From a checkpoint of a small transformer trained on Wikipedia.
Training: a variant of SOAP for these matrices, 252M tokens, 3843 steps.
Each number is 128 + 24 x the weight over its row's rms, rounded and kept within 0 to 255. Layers, rows and columns count from 0. Numbers have three digits each. The size before them is the row's rms in percent of the matrix's.

# layer 4 MLP up, 768x192, rms 0.163, rows 561-597, columns 0-191
106:090142128118149117125092073121120145133128125119144134115136101130109088151192122104143092137119078106114147151138092124127127120151121119152105102114171123120114142138134117108113131146069138121133117111144132162136154119173122111088086166116094106172115158140184146145167122102112143097058122188125101094140121097169133110153081151144125130167136121131126117151126095136098150124161135146116130110158122074115127116116116095122150116129133110079104173123128152084144109154170138154132115112100102149124131116136132137086121096155124116151099158142149152129168129085146108136
102:163118112153123084132112160097072098117142128163123111158126061110143132134132133137101120097164108075134100133086164145116147122116104145143105113109097154109100088153114088101126140152141113153136142088160128120122150142126120154133079115112138100156103142138119098147123124128142134130130099134133149213111150113113117148100116116110102129151150113162113132122129135114116113144131087172128103087092072116138100142102125109118095112129141154090101131129117119134112142142132113174116112094116106092101144132100127133118174167113160155172152141098092145091117125182110125100
105:088146122150098082117109126130118113150163104162159160091136109116142145155159127123118128112080129153131129099111170168134150132138129116127116136129130158094129156163151194123162146119167120106123103107089129126083087150096124137129141149111111146132103121097120147118168153099111136119109138123118124087161124143146095133131103123081140126113144135164155104151176156153095137122139127141111067140151162138182145128138148100114163108120126093134107117162113109109130168137115075132109110116148055103118116107091152102111143135137125115079137143161112135123154159135109129182
104:109120139153113072099136142126128103130147111143117151146147107113113110138135109110141139058123119154130140100163143166122086160110115104178143116165151118152134110103121112111146115116152118119114105147148143147087114132176155150151153103113137166137087130131131119097170157105071154089124151139130135127194132144130140128109135122150198113088108096141144128165129139108103128100140111114136156085150146117142127155140066106122116088101115103146128163147174129110115138121108154147135109125095149092121132094146138116163127109119128155123140139117078142166129099111099097186
096:116112144080125127145148107119110118114189140104094176130147113114135133143140147176147140111133127104124140132138076117115079108148145140090085103119135106127167141137128171137088149147126117143136131168150107159106132110170133133125165133133163103130170093137112149149093146108111128127121120132094152100164108114149187120136111071113126164152143081126103170156154129126151112152130070095165104112113123115114141133101102133182122121136161118131124138125131098129168105113168104136067126140139136136136176150135114153105081114123113154164116111122136080145139155122135119097
103:153146107142117121112133163095145079120118137141116136131138134154151112147094126138091127157125124150114103147112063108111089143091136131100109155107115107085150083136116122131137108128110119134130129123111111117137153163147105160113167140097112106094167104120137091108136108123132120144180092121137102120119116119134098138115140166139146091109158095152135124144120121096128177101174112124106148168112090083127128124179139159131124089087164077094117123128089128178164181165132144130094116102136194117100124160141151104131123158133117102100144097099160124130125104149110111123
091:115144118127133103123076140075103137126204137154144122099151118147180136154101138099104138135099160151117094097126160156142148144111132094189169135136141086134136121161113113110124115136145129118128143143140138126112109115115135106132142129099080159143138131114144140125085121106107110087087123145137092166140104130172103135139154124160120138145112106122146149143126129094130093143100147084154120094130097125149107117178101137143131174109147079124115173151114108129103097187115143148107151122096086125136129096114123128087086110081133164129135144145151150155139131141111151170
113:128149115123097078112140135136162102134168163130144137152108158151054153098148136105113193143147118160133138144098133100137126136130131125166102113151136117113099154123116163114123151115151114157147088142154117134104103158120108104110149101143116108128123158146101091174111102100105101145136134100138127136143121124134081127106149111129131074146154124180126131135118121118174151148147180134146099132132175153106134125120123101158087134147131176109147104134133155166106127146097120127167109104145097128140163154101124114096118193101108142113147111152133121106126193148104107094
098:105144192149126175139115129114124129109111106161177119134180108108108131111175135127098129151151082150117140126111173113149127143116116134090118119045147124103155129122120111107128124128116103149135138133136111122097148092105102130176109116135112119121114068167114100173150184173154134137127111120123140135137143115124161142106144145117155124136137125124097104127139096103139102137142103096116100137104158123143141129128148109111119131103138123170122127137111110078179137113142102161111096149222145118088138103103137157124146143139123166163085121140107126158140136158134114122
100:073186128141105114118138104113105140150161093105135119175128142139112117112120117109156078120119095148099119127114094183105142144106169070153110145113150119141140146094106135111119118150080120107130121129088114162097118114120168116154115170140110141152091158158133137115153132119155156127167107124117134175128152129108139140132169145115094102097099112145095090118132127120138109107170119143162133117112129149156087136126182149137162141125153118116113129147124091107112153137100110136197099147114172155124151154117140127115110129158148096161155129148060118113131128150113135151
099:106102114098110135182131135130138097126140091108100099159122128083117145129140123162118111084127133153125143097115134150090114106114163136111098146127124146078166141108162141099133118151090100122155142161113139162114163150174130129153127118100100132117114155154169121142170108140128098141118124118151142106116101142114129162137081142152138147136133130133091109103109112117110100118127148144136175098122123108125108149116130103150118149124146125120088107127071085156082092121122102165133137140069112087104135139153078076098131109099100123168089146134100179130153110178111120126
104:145102108089149135124118144140088146140126120182148110129098133134142136130139136162123133113165162163139131111147124093154106172113115125126122146121129127115127074139121115102111127148121129110124139091112100157104127126132136135171137156186156159155098110119118118101135160164141132093099150126151144127126167093148109145135096160150149123105140155113126127137165179105127102087155143128123150197147163110094110163124134096140152147139183103102174096088088127158155113115150146126099142174130105101131109107105188088126163159155139144126170106108134117155085142150121146126
103:069150135114102123134105123066134108106136130102119115093133142137142142084161168110168133141078105144149125125133148102133126101090125157098145153163133141125131114098120136139096165139184113128127141102125132115168126172115120110133159159116134147108127102149143134113131143124133154122113087159125162166129136132124161160177140167089115153157101148129156093106131121118145155107132104125145154127131142121115091124123130122140132161118119113092147138083142160129132077080172126106097082135155108132146164109163150111091134178153149140150146132160130092119190098164104106114
104:135172113125097174114161091144146126124167106098102140186089081097108126094133124153108156123127131118151119150123155113164119137098144130104094084112125158079105151146126119104119172126125138102094133052136148138133112136106147162140157171107088134119135081167110138078123152129118080139125174110173116125120145077119127133133123136153145132129123125152148126126145129120116156177095123155140149103149089120166109112138139123117110119134114122079086124156142133123116116124112116115108135158109154098103164117114109082136136139119163123133101142121121095166127150145090160095
098:105112106211172162102140156152120126153090137120139163142111147121163103125129133129154112126132151134117114121112156113122131101143136068102088121143097126148136136129095157113117115126183084109131137130124109215154121194130113128093169188133157144130090132100083148115126129127137126134139141139183154113130149139135153139125091080114129105124113128138124114125149107158149122153103096072115160154136139115139135096096135097152105098126115135150135114124129131118117101149158138140131114167076141111112114150110112120125124102131102154136147139079148142106130127162099111093
103:131099107103118117119109143116121071138139157097168119129112069097102143142130139090139149100160161091136165078105152144138109128093088091098141148122114143123123110129120164109092107127128162127110146091136118147115108125126186110152115094092131139142118127131150094165100126137117159156113123142107128163130144100132095141089116140101109130133175144112147156148147146107102093140128139145144178153098142122137102122154146093131103089118156132104130115095141086139096150170163156136098090123132101122141142119140119076079138157080154097117128117108149114107148084086158127130
101:125120141169116108139159109088123138090137120150081090107151138143141145137158099135102079136148109108138100091181108101092154095194178082138179149142152145107106170126124151156095140131135122169115110088106123096099122137142099110110144120129096100148170153111151103112122139126130155140170155065109138083117138120101114130119101132122133126172121130100157156097135171140158116147144154107143109123118114088171133130130151144169104120146138127130135148123131150156115127145118135134085107121148149113115128135108140138110116121101137114122157075147146095105142107126152073100
096:141128113149165116175134126136150121148143132161134113143134105118081178139115111133115122127120124115113133100121120123192102098119132139103114122173170156175121129122106156139065160103146148133144124128136123103116103135133120150109100132145145158130116141115096104100119104161109121111149127107108153111131162169122099135171119133116112118070121146133123108131117079117129120164097160119133160133141134111083160075107166075130140132066117143132164132134123122130140094135160096165113156173085149143142151169133146083153130080079106118107118185133142121163121147139131147139
097:072154097116158131195133131148141141109109142101136143094109143125131126139145112122136139124078163145096125082193113095106138162119139111122099121122111167125118111087135109178142146117132107101113100107098130113134128124134126151077134157141138089137095099172124105122140120160090133138135138147117111108177150152140090105125153156146124116127183091141129105149128147149156130145122103100129157130146106163137120124112132150141130108095177182090113158137128137109114142115125130094115075113094119138150109136070100123085128114142153144114175103143119073102130114127100126156
103:101159113140128110115100151094131094141125102168153147126132118152129099140101106126105157109132167064142113115157171130130127142093133097079098120087124103111099144122143119123126109137120151141168113155158124102146136087113091146147110149176136159137131153132164121139142131145111160106122204128131163109108165131095103159116125118116121167133144086154092139139101111108160136104124092111107112124124175122114122156093145112103137106154166100152143159135130130119119102154100125166138129107098145156131181099096138201147145103167121085140138117131123125134151111145161101143
106:138109157149118112148162132166147125137169114151096141133135153154134148127121141113141129140120120155091109100113105140138141109146108103118099128119101131116083101143124141162126088115089080130125152145108153139137140103103125117110104176146101070102100069145111126137149187143149136136186114159139142113139138172107107131168141121181129121118117075153097142127149126150136144164123167078164132119093134149133104171132134119104177147110101153133138146139134111105131119140171079136098114122116140097072135149133135170137147129119113109131119079076130119110168106092145130122
109:150110101091126099153115129139137118149116092136108086132075123107088132135174164116123096143141145173108100146089138130176133140082137100105101117113163150096130133098115098099085149126142142152140154136118104123160109089121120132153139098127152162127162090112174083137163140132181124123099121111125150157102137125137170139118089134128114120147172126147119122109145119113138127159118175095183115092115134100135145117154156169137119074100135148153104104135170129159137107124183127130131172103107134110119093118129119121092107101139093138120114146112132157128164137117110145090
102:066135121104135138159151119131145151134107121150094123122105143116087121161166153118125119121080124167147189062105181124089153154133107106136111097118114086059135137152118160153111104131138135126124123132122120120123102079090122115153159067126111174146126070112112199167118110118116132092116116128144150131129084129153143127086126117140124161151135135116118143127179113119138138163114123141098138145108170116155134107144117115113120127119118128122121170151122110086119129160123127082114113100108125122118106101138169141113117094115146139104127152148127097132109162122109140100
106:137102128093138104135090115071127113119125159111110109144130173138139134123149164118146109135110141121125126159125137180116131129136104136137114120121065137165115159123119114141145144094080157124125118151123099165127110142111140177126130110125179121114145119122145109163154076137148139128092116112122088104112149175153120140148093181147109108148122125155085136151105110154162123120112127129164110079119151131104107124128107108104113110095167130124157102125125070102118110136116095179165136111113149149130143074128138096161152140140131093116139121073129151121141112198116161086
093:092171107126155082132120140145138148115121103125133151127168106143118134146125124138134147177099126153099112136098122171164073153125152119107143160147104150125130136122149120131108129159122213145132103128137107170094159148168163088117130123096114085151131092142097133135103192160113137097125132110122118133095146167093142116076120156144123126136091118166110152102121138151102139122104143086135107186113156120147123148126104122122080111104123110141132126119122149125119137149131160137142110086140181144105141098180113126117151100085160122141109117110108125102118130108164164129
095:088169139140144161095149144121103115116097089112141129150122127138137171162092107147093087138077124112094116121162125117098119117138163148095127139134130137124137100148170127167102104156117141096119163186112137149066131144116109167110162123110156138142100158151123138160150149133096095152075091088140109105133071166125126079120116125146129126109084108127135121077145129161157134119182176083111109137111122137128131133162083087144082110138139104129104132117136131179102157136130128108125110121138142145138113139127123097133114144116097100132164116128124147101123109114132130112
096:112117111140165111125077060072097104132119143142094176154113134170140116120121099127108141158118103131116150107167145116119128134117129121103102121116130138139173163146139122136088151144122140168166185127152134163149140108136121136172121154116154125169136133130103138144130090100080126148105145071108141124116141143109118097137135148115120107137133164124100133123124136165133107078134111098179140136137147137085125192149103148153137120090135124095091113107133121128089150140138115152151096148127122123119133123156138114159157137156117154119140142186126108159111117109198105161
096:114106138135154128097148142146131144108137103156164125130128153092124143118184153140098109135071142123165164099111117102130103142194141101144123154157166159110119174140148086125114138131141110150114123135145083163144123106136143111134127100149108173103114122119136151135128133138108151174102120090141149075113133117092146127158116072146119124130132115127130088100139099126131130143110141134154109093160055109100148109115168138102112170139099139108141112121143110102129149158146102104112156127129149128170169064178142097113120121162115103130162126138132172112109151147113124109
098:179138121130087123118148139096098082093095135125159153090172172152094154136108137109138138170142138150120117101171112120129126100139145112097123118175121086156145152099112100125173099126091070103114094134116128118128103182093155142125128172136164124123132072179123122145150131125132127120112166136149137066128137099130119125128141137141119116091146147080120132144129115120081133123083077136130159138089126099136154110121149149137126114124141086138170147150120135130145124103115131144142151137136124124113110114119148108136131130108124126149183098159113160117118088094121092174
089:124105150107111138128159124105107113132102147146125101113151117140095125158141107135174142163146087067114116127166131141113112128136088170081138150130175127150127144139128145127126125110122091130110155134168131149135128126171115094116153137132120092173092137110124100136121151139117114108107095128130124123184108102130152136137144128097110137146119172164106155139086159133131178116163150186143181112121162137141131135124146159093084155131156093149132115125145115135121097137130108109084080125114110109156151146155181076118137120116093073162114162126148151104091125135123124088
101:110148089124138117112108071141176121137160124157130132134142148141092132130157146070133146113160103193155112106137140121128109106154184131084123115146101139119152143159153125171146114063147124085158083101120151150094124128121133162112124124111131155135117118142113115094115102129101081084155147121127129125084137128109129130159129094164150133156146149111125135085120079135093101119100148153076119150097091155115117102132144089133108131149121125116113117166109096138146160135129138157146106114118109116131146130173090123114175109111138109152142143143183146110115157115119106125
091:160105157136095117082105119135079123137140152131118101124153126136145119166103172120116147134138130155109065151147119106102122131113098091158115135082111142117077136139190139109151087154149136118131107111150115144143125111157119134150122146119096085169147120109085152119072172117156144103122153172140130091165081131168115146161156134139109119099131120114149123159156103116147118132139097130114155121128123130113100141128109128140142130097130159145070156136080149158133057114088172135127127134134097116142073131104115156115143155139143133120119116100131148158118120097135140110
106:076158081104093115094159164137126137110103140157125165124116118115127121109127102083130110116086127145127094129092122187134177107137116111131110163146133102113145142101173174150130125107150151168101142164156137109112116138138130138140129132142127142116130104161098108078090128111166134059125165094092111148155090158113109152122142104117151131150133134148110148108139130126132157175141101103096180164104126115131148120160151145146082121094136120134139109124132156088117162098110168151149114126149151145151129131119104101160160158151146135110148131148138159154120134079104106131
098:154080100121120123129164101111120159153138115116118150129130158127126166138140150158142086112119111127150126125106094118114131124137147124143101160096164150107112150179135163111099121144101159147127092146138140111090174151095122146108114131089113128124156128132117172146121125133146126115106150119072087125174126119151119130120108111145137147101119171138118145122115134091113126137142077129170093091092120107149151106134121097090134140143121133168116127116130150136203153111162119124164144107098147154141157119065101070132147096155046119165105123097142137112153124126143137132
099:103145147149147120151148125167128122103119126123141176174164139110079140144191150086094124150143111132116148120132132145105127119092149113130118095116077121102131160152101134132144113148136108104113119104135120107129126138146123086121132136106124146154085154142166107162149133095065083093132140100129112119129101139072122118123125153157083095154141156146073161140151145107149142128129106123141119134137131129151142139163183142117146149166120118072122120146081163108101109125105115131188111078118121135150133128101125134130168116127082093104143101122163145133099144162132145105
101:110155111097124105128162135118114106147143095115110118131133112098096144179138116098122129138126165107124155125060134142188113137126072143111120147114141145114153138138181144118158164118139124115073093085123138123141128113114163093177105126156126120125112132095077144105104144143161148095110115131093112130154127123118104128106118128135104162166171163148123172112120091125154131123095117130102146097148104137148100108146186116153101113130089092136106147133140121128120154126092137135138099133117126132150097196105128086163146125121131149098149142158096106156134075145149105113
084:137153117102154110172094133132143097126124096115117104159083138134163102138095137107112107117128090111127122075120137139123151094154172134125091126073154118134130138110123153133131134146131123120146103119096091174116131093147159157118114122143100103149114122117152112074109177075166147160128122126145132130173147097139144156179130127085146160141126121126130160147176103133155131136164120070158142129137127143105126152114167121087148141152139095144084097159126129142148121122151134117127136176122150155100103121119144140098105177160099119183154111112104092133123130156134163133
# layer 4 MLP down (transposed), 768x192, rms 0.153, rows 561-596, columns 0-191
102:159115148122148122102141124129124120127082097131120127108086088152149173084100173136089112082106126118145173117181142154137145121132111123168098139138126107135155165132141131093091147084129128148135134127086138149137091147168109139127159109119150147118122163114146136142115119130127116133124137076161154113150093103090127132126161112113121076173120126131131134157112078123117145160114144142098120126120144115123150117090146157126121148118127176167115116153124117172127105097156099137107134105137105116116082136107165096129163102089139131097164143165093188137115101124184139143
092:112138131132119149112141126078136102175078116106143171118181114140120125114154093151150173118133133118089118093104133117128107104120116102139113141102167142158127099141134131152122080157195117122138121177108159140132100157154112075114148139139139102123144123141123137176107159097135154127176111120131124176121124123154106112104171122146094107103099131106181107123070091131124148137102131134125124135129123099098080147136157151140159142137097126138123164137120139145156095153129128130099159142180142110170116147116166167106108134114114135116103101102122163141168117141166112123
106:154093122145113147079098111140099142138127156156115131125129090169109089118146127120100112157118110127126117110161111145122150128165168132149121143140132168149155124147135124099126143112142151119110116141167139156134140133121149100154089125200119098136108141113104164132147141081078134135091120148142125115120114130139138143129157104129133152123119102132093146119143119138107129170137111128089120139174133119077121140090123077092097148114126115145152149090092122086086143127148115110144120102169179193150150161189124115117142127148097158126122181094152150140088089120123153107
106:101140119135178128132111114109140114112092170123128087067132138074149119140131135108166127169127130135160171125186124149133156122129107141094128158092141120101149127112131118098093163111134134160132083108165137092135136103103111104176135142209131120129134136147116132134109180144139131096131146092174064145133116173125061164091123138132138110121135138081137135084155107144120123125114140140129131133133130109123168122086121109122128135148156144111127107143138109113172121121128164090144114129140109136124112123126146127101163152104165153107090136179123123109106129132111142151
100:128129148114113177100130088102140126109139090093120156193140153128089103136091104141161140128169158127098149139170114165173132131114136114127101112127128173108125115164089084109139116107117145146121112140126185115100136105147121128138128087103097130150125097092129150134138089125107186121106127128101139122168122135116152123098089151144159162109162138133114115123101113097102116122112164133079149149141162138143130140084091120141135153130145139139176138087128116102121108184099146128110121109054102097161105132143089117122116124143135154161139135124133133128094150124126091136
106:129124171111109106155149107096131168134151153085141153154148102135131117167112123119143165102135117150141129103119107135183114127120120125112143146121134107165137085100127150133123138149161123088182128129109138082175129115132133127116104134145132097158126120112139137147153099127089105095132170155102140119123161168185160137102136125111137104111151136137102154119116122193125147104116159148162101140110140083195142103148117064164138176124148145121145091108122123155100125089165132089136073122109128120162101159124117117118141131100118105109108157106132110150123141098123133088
098:150165130168127154132172112131113110119145124130112121136120114136121099122102110127076122146127170086139128114172121111113117137144125112129118085098124105097157064165140107148136138114109092160114136142097117081151168141091159077147131165126132126134126108123120102122171177153119158148160098105169127101106134134140181140105114124134143146140138103132112107130133113105144155134101141120122106156077097134146091087164160164115111167116143144082129112098159153141152139107110146113141090192095121113155078144124127151128128127138124148122120067157109136153121159101129098125
108:141209151082187086152113147103127104126133126125108124074136105158113140165126109131156108151118140137147122138114106106117159151132175127132126121156119115118120133130146116127133081148143111062102109126144164109142182087161145129113149160116138152142126135090112118131110102144136153156125087081088139135136131156154137125119119142117131069138135133098113151163137159111093127088124110099117111120138156126098115125140103114106147123195154117146121132125160140116119144137131145141126120177101113136068160121124168161135111121155097106115114130079131107173142136133110082109
107:125122156108107095159144125106112119117127109128147103117129109131122131127110153131151139157137147102089152134165140169134122128164091163088156181120128126122100093137128131125140154084099125129162141163133149132129097132128165145172114152125161116165083145091096136110114106124139131067151092138126093144103088121104073144104146098155125165105185140179156152094097101142136160141133123137125147132171085122130099148144161139144158131140140124096130167078132154135138135161137131160128148102149130166150107111153122116082134146126131142142119158116124159144178144130185129158
099:133087097149136178112128149145117117103121113146075113180137067074132115122156128142101116093157148155170107133122151138141144156069096163145133140171122120112085155140156109094132117105134136166108130155118088131139126132152151133147142163131156143131148147099115090117134106142153116124125129124090149129120105143118118121113111049129145109145121148125122108156136103137107128089130135139098056102136111098100155093177132140126107142163098119139147083120127153149134179154132137153133133129095164151118156133164122141110114139178128143125137158165137115125158109156150134124
097:137136126141120112114127084131155106126124160111119136099104132137125108127123104132123116144095105133119090151046112117145099090157147087133107120141123085098191121118195128142106159104132143156110145154149161179146147178115145103119089098107082108131108136084103101122148130091126180100105109105160161138128123109136122111155120136125122102130149135121157158093127147114127135103136131114100140121167130133125115095147154125104152169157136095144093094121127157133178098135140139078140170145152131147107120134121126134174122138135174126125177131089132146138163106131098115150
102:114106127097118150081114136163111126146110123090151150164172070102117148127134130131148137087114101116077117104137106153146135133142107164162133156152139103114117132148165162094141117167146159120143138133138105094113137124112207139125114101134141144115182149153139161136113100082133131129109127166128132133071134155106129103139113103150126146100163131197120135118169100139133115124114109109147100176132139110111118088146130135150113107100128114155086127120112120115098144115113142154129149100106169085101132102135084111163124146153149123112145116142117146179167103155151164136
101:162120054140173162148132078126130146076126147115107127107104114142155126122160101097127090118110137108090113123111136118112157118093091104107150136204122119122092121166116139105120091116114089132119118153121125135101127121137091144121129127118117077117163112143115163121097133138136140094129163126160104129130129116148125097081144124092109101099151117145110164155132113094153138171082135135150144143139128138133145181113116151124131119094181115116104130147143135125114162093112105127129103115082115107132146134124114114172147183108116145143046117117163135143110106127125149129
109:089109155114132123142122116083145130125122127122126130104109118141107140130110142137184131095144085147098116166128119082166071133126150127155159089148150158139131115126138123131151130159110149156117146082112153119097139149122103175142112137137106151120108126142134139117093120149144133143134111170117139080153188125144123124112162076155074130151075127134129150171099097152106085091141149142126169175153143099164135100097119100127126158104134135095136123102124118144168120100149157084145086141128097140140128165165137110124094116127130103082103121113130095123144074141119118116
095:137146131122063147108107137164115101107119133151116121128090149120141134108133146091144112130095102098173105102094145161113095121125101114123133102143093151172130104148122126135126141141092151114123125088108116109104127124083106106113132102133133134091163084119115122119175118146159117120091121141101143129105126128122135132084135104123125100150148082179112160182112142141143133099117183154111116130110119142105098101124088123136148125163123113159092081116095128121125166146114136157171136150086119073128188135169138159147103126085087115121094110150137111153078126135114142124
100:162152047150138185127127129167133164093173104112112131137170165161133110132112114151120131122128152174120082171129121102117146162115135140171094138135149134134134124092143135146123135145132114121080065144123110145142130134146129110110157101125110080104151122131143150126120126118112120141116173096175111116098123124111117126132139165149159162100091120102175092145110113114133126097109124109119137108153148125092129135141118112120126147126139179099096130095144171122154075097103119089138109169165122112140155132113157140162129118137119098139175132153127150108176137155123099137
098:176117164102141116128126171138136064155099133102108139097084110129169134100135134172103130117142123162130101139143187145139127127138135145148051145126118163113099109138170129128122120129115099120146160091175112130157113143084126153137112125139148111153104137108116120123142156100138147145116150109159093138175073145179157123072153119117186125123142154118113153130144127132096107152112123137065175171147118164138098103117161137138125183134141097131111128112104140104129091128110102125145109129124105139123143117126155122125101143149166114142149131103103104122114130128107116102
090:136121086136143120089115134115130126107159062154156103173149170151119104152142111074165121107136090094113154140179139112089153147116141105120138124158087101079121077141098157118114113122135146130129106102112096165131145139139117156181087102128160130133135091146127174161125159137105158150091147146109114142095116099132144125134117143137118118126152118145140136150177139113139170141105141103095085132115071124133088131169139147132132133163165105139139137081108116140146171135144122110092108141129120080109114161097134125141118170110132133146141102111163114115120119120128129096
096:139081139138111129131143103061154123085148130109092137134136120155126134139131155130118132081171166128143128141076150123145126146121170135134163163093103131098167123129145143118134150108138124170144117154163103117119107147152140130147156153157133155138133149059153126133087096077150080134114153144114143150112116129086113149139142115130087150126099090122132132129124128118082124111112166164133162136134141123118108163132076115125093168147117117090151110173152131116123124121102132181096137093120121103147108104099114105163099142138113130119098155094131164086158117077145119122
101:132136123148129111175092178156119117073124117111149092089093147112136125131112098104158081100124130083114122117115044087100136101152102164171158112176122110149091125131176125127111128134124123123129113138165107141153145104135105131152124101136134126153115103155117116136094141152114156144155115116117097145098101118153165100108116133101122142152132131136165144140176184169122140136121157125129111116150123118160152112142092119124135101060125117130104166123164120124145128119114146138126140161140113152135151145153120148177138126124174149078105113135163146140114130167157161138
101:145132089130141155151137131126151097114131100130164154171127141156119149120098132086129113151113095159132115124159134128133114127139139185156137112094109162127126148182164107127139113120145129145196162125132118063139099159149127189160113166117132129131111132141134154084161155086134136087101126136137122151151095134175169121124115150128105117123154113111134128134110161132124144137130105110118088118146154111132080121151153114080153124133155117142157145087132136106152152108160134151119089194132146150100150115128149088124125068132162154133140079168126124164137145135125139137
119:150127106064170097114133106145169124089153096109139091149158099141138134158156110123110125146134098144162107109144115076150161137149107142109125132107146169072136123090090120122093129121140105161163154130110152161139171115135116170135167122131163115117104082129166162118123118124140103125132134149107111129123083102166162131107136115095113097112118102135123120129176104165090143091114108100136119141103129125148136125104131099157141128064101138156093117149116073125152081112128132168117080171126142135113119149162129116096133148130133123139117133104140130121105141117142152084
099:108110119167101077116162118119136136141119137119176125145154119109154135171133104140130137147140102088087068164123120119134129108155160153117133122144097088156125175130131112195144125135124082146138093104141100120115108120143165098115162148109098131101111117110139101166125151137127147132106134123100120127164122162137095158175138140138121133147114156119141108104073141136121123150121102118176082112102119155138154116134139119150077123127091158179106107168113145150120123094125151116150148175102135162145066136114144127114151131149161141109150110119104070134128108131122117174
109:130132113110143181119080161114101145137137115078076101138102166137158100144173095089131142123133143130109136120117081114138149110126127117124137115151147118116121115133112112124118147139105113111120107094083138124175158140133114124141174161160126134118091139109149149161136134152112112121106149123135133119134163095150082133111151108157148131104116059105128131172122118103154141127139150132104163158094104094081139110118154111145126100184139151117139112130135078064114133141131186098120160148120147130136191106157153113120156119083125115137152144106157163139105134150139102159
089:144196102144132109128152159147174124116119113160095137131132137117091120132146130139123083114137145147133127111165147128122114099163123124148132143125123099129106119107101113117115133135148140147106132152103133090118165121101135093142099121146105151127172138166117163134161116124143135181098137150150141072097168132156128092109118108119126092145111138135093137118138122113102120160086169171133118180131154150073129154140136169128111174080109109151140094108204171091113127103106134154174131080144101090119135099130116151110133150134111128127112162149117132128114146156096102104
102:133123127147115123183127096131133108145115140163108110154079137143096125153143155089158142133115138153158111095060111132181150129139105167183118152117110123171177168134132127132112134104097145136160105111127109096127189128161101143094116184166116109131131128121134134117115156100069127129133101119095141165120077141146127167101124135119118115152150135127121148134105143122123106105155107122140111103122118173142066140135125091119140112113144142157141137112146117104157136106083150106099127127125148131162167130171139156086121109126137155151124166101157136146102112091100142124
100:144118089149126148130097082149122106164147146121124098141135118110103119100112135107150158143127164106128140103107119113107094141139104159173113077088120144110153133128165128159137142145092097131157157138113127132109119110124122128135105146171145127133155182085125124143200145103140173137117112148134133081138107113136105158135154141118106158154089141082148130142107117144193104138128166138117089109100125109080101170122153121137144163138096139152131108112139129087118106140130161125103134108121085143117115111148152104138104127178148097127146081119105096136146147103133122197
095:087088132173083115132123130143158111118107134144128137126151134165104136139103154133184138102134140101159124101116154143138107102121110097118136135129111107142145112178134150136163140119085087100104085152134133076110194141147131092156112121152110118127147118171102126153154123110128150156169142120102147084175141185095110142138126153128124110107096094108123127096138113114121145103083130160092147141138133147160137183140075137136103165160106162114113149098124143121122135103127156111149118129098119115107158129129151158141113136125127111130131149155156073114122151118087077114
109:109086131132158156139084141094121115092099132131165133132080138111112147109129104097114131144157166101101150128127188143125083143130092121126172127127123162128100120148130097098131104141157129128113108125137160123080107121141149144117085106155143133120139117134131136120145159140111194155061125109128126155126138128104160109148131099155140138114157156116160100143159114142104150111124149090127127096129126144106081154101093144139139079172133083125120140083141107183112115108100155110135153131127118138116136164154175159128091176146124111144090125147162150155102166134114134152
087:119144155110151115144125114174088134129143131133133161104135132088156140077137112114127113131127141146178108080127128126108135098128166133087130099093127131109108087103120144114129190129094126104107096147129070105096097132126148148138156119113143144144148122110136113140109102104164139122120101105145088121062151150118138148176140129143103134174137148114146113120145183128096083132115104124097136090176136130077110122144095095155099133095128074083132131127134122063103124160144146173116156148121154144121150133149134126136119141162153162144130084154125142123142129105130148138
103:116169152121093122092100079175116131142098122098130132134130120123144140129080123122115092100151103131151114126131131137148130162125127158118138144120178139082130141132155108139130178118121143086129145181131122115177117107110123129048145138079148102122156146106126118113166131109114093135126183105160110143165086152102115120098133101113157127127113106116135082167133163119161154120141125115143123155135144129116160143118146123118132122145093148180116126139168138137119119122124140183153125107186168079122105124140116127101110112117139149119113103140158101183178144122162131146
090:133139127106135107139137161131141152164153119178125094195088091143111114118163120135108166120114146158114153155167162127139109109125134168105115142118085119139115097185110102114167114168106087098106089080163108153141122108110125127141103177138129132074120103121093114130163116091129106091125105116114128117137118124143168104134126101097136092144120119169116151127140114142131135136167115124122151151106124109113115163135116124127131119138090141139111172076115104093129121134137145155113143091149155120117144138153117108136149091149112124161108169131153137094123191096104139071
102:090107155135120127142147098116115118153126098075098126109175095132149113151160118122105141100148118165121117137173172119105078123132105159119126129123102125145127124122120088138148152140105106088143148136145110127127154151153135136117168102108107119077101136165165112126130088158104107144131158131125159090154151151113154101113147138131102159148108163095126102076145110131091193099138118133086148104122168130080104144141082084137167121151110131146171117091126144138129153144096110150125150116143107113132099134099147132102131109108151126078106102158126118110097137134113069140
092:126155100155126133156134116112123135147108101137143125143188131124123130121131140107122121141133113103101101104101180161108112137173111180098117078090139139188136117138135100135116150132108155079135116116109112124175152124150195143138120077154118146136148151160136138132131117138124130103148134141130106123154108187143180148141117127128128157122149095089145099095101091104099131119153076136150125097134108120140132105149115062105120100114119146173123141148118139128149092145150116158126138136114162162123108122134112155132154139143180157160149108142133085133099122176172140099
101:131128100179114102148126163113125145082111147157132129106141133103125133172129167132092118108132162151121140184099111140090117117173142113168159120108100143115112123140117046160145130151124160149162097144104147151148135157130135163137126115102113164093115170121105099121142111089149099150127113155135089114141116115128126097158105165162108120138139136086148141106135118184172155091108081138144110119111113131142163093133089098132116084125114123159080130126164115141166136110087113121113108098140151142121109097148088119151105139112140111164164132141120115122116154151122136139
097:110133124091147131096122118132115158102096145133120117088113137148125154123137120114123089111119109161078124146128113174095128168121151171121150108129096134091142132202115143120109128113091138144123170118167127158122127144117113136207078128128116132142081119104128134117133113102116137115103130110123181130108143098114173118152157161152134162134067131135100099049149121131112133132132085133099071176119148108082109158113105103129145098147148124150100128124116107158131103161125150143149133129130135138133162150120138123097107160155155115102104127128124116140137123143094093151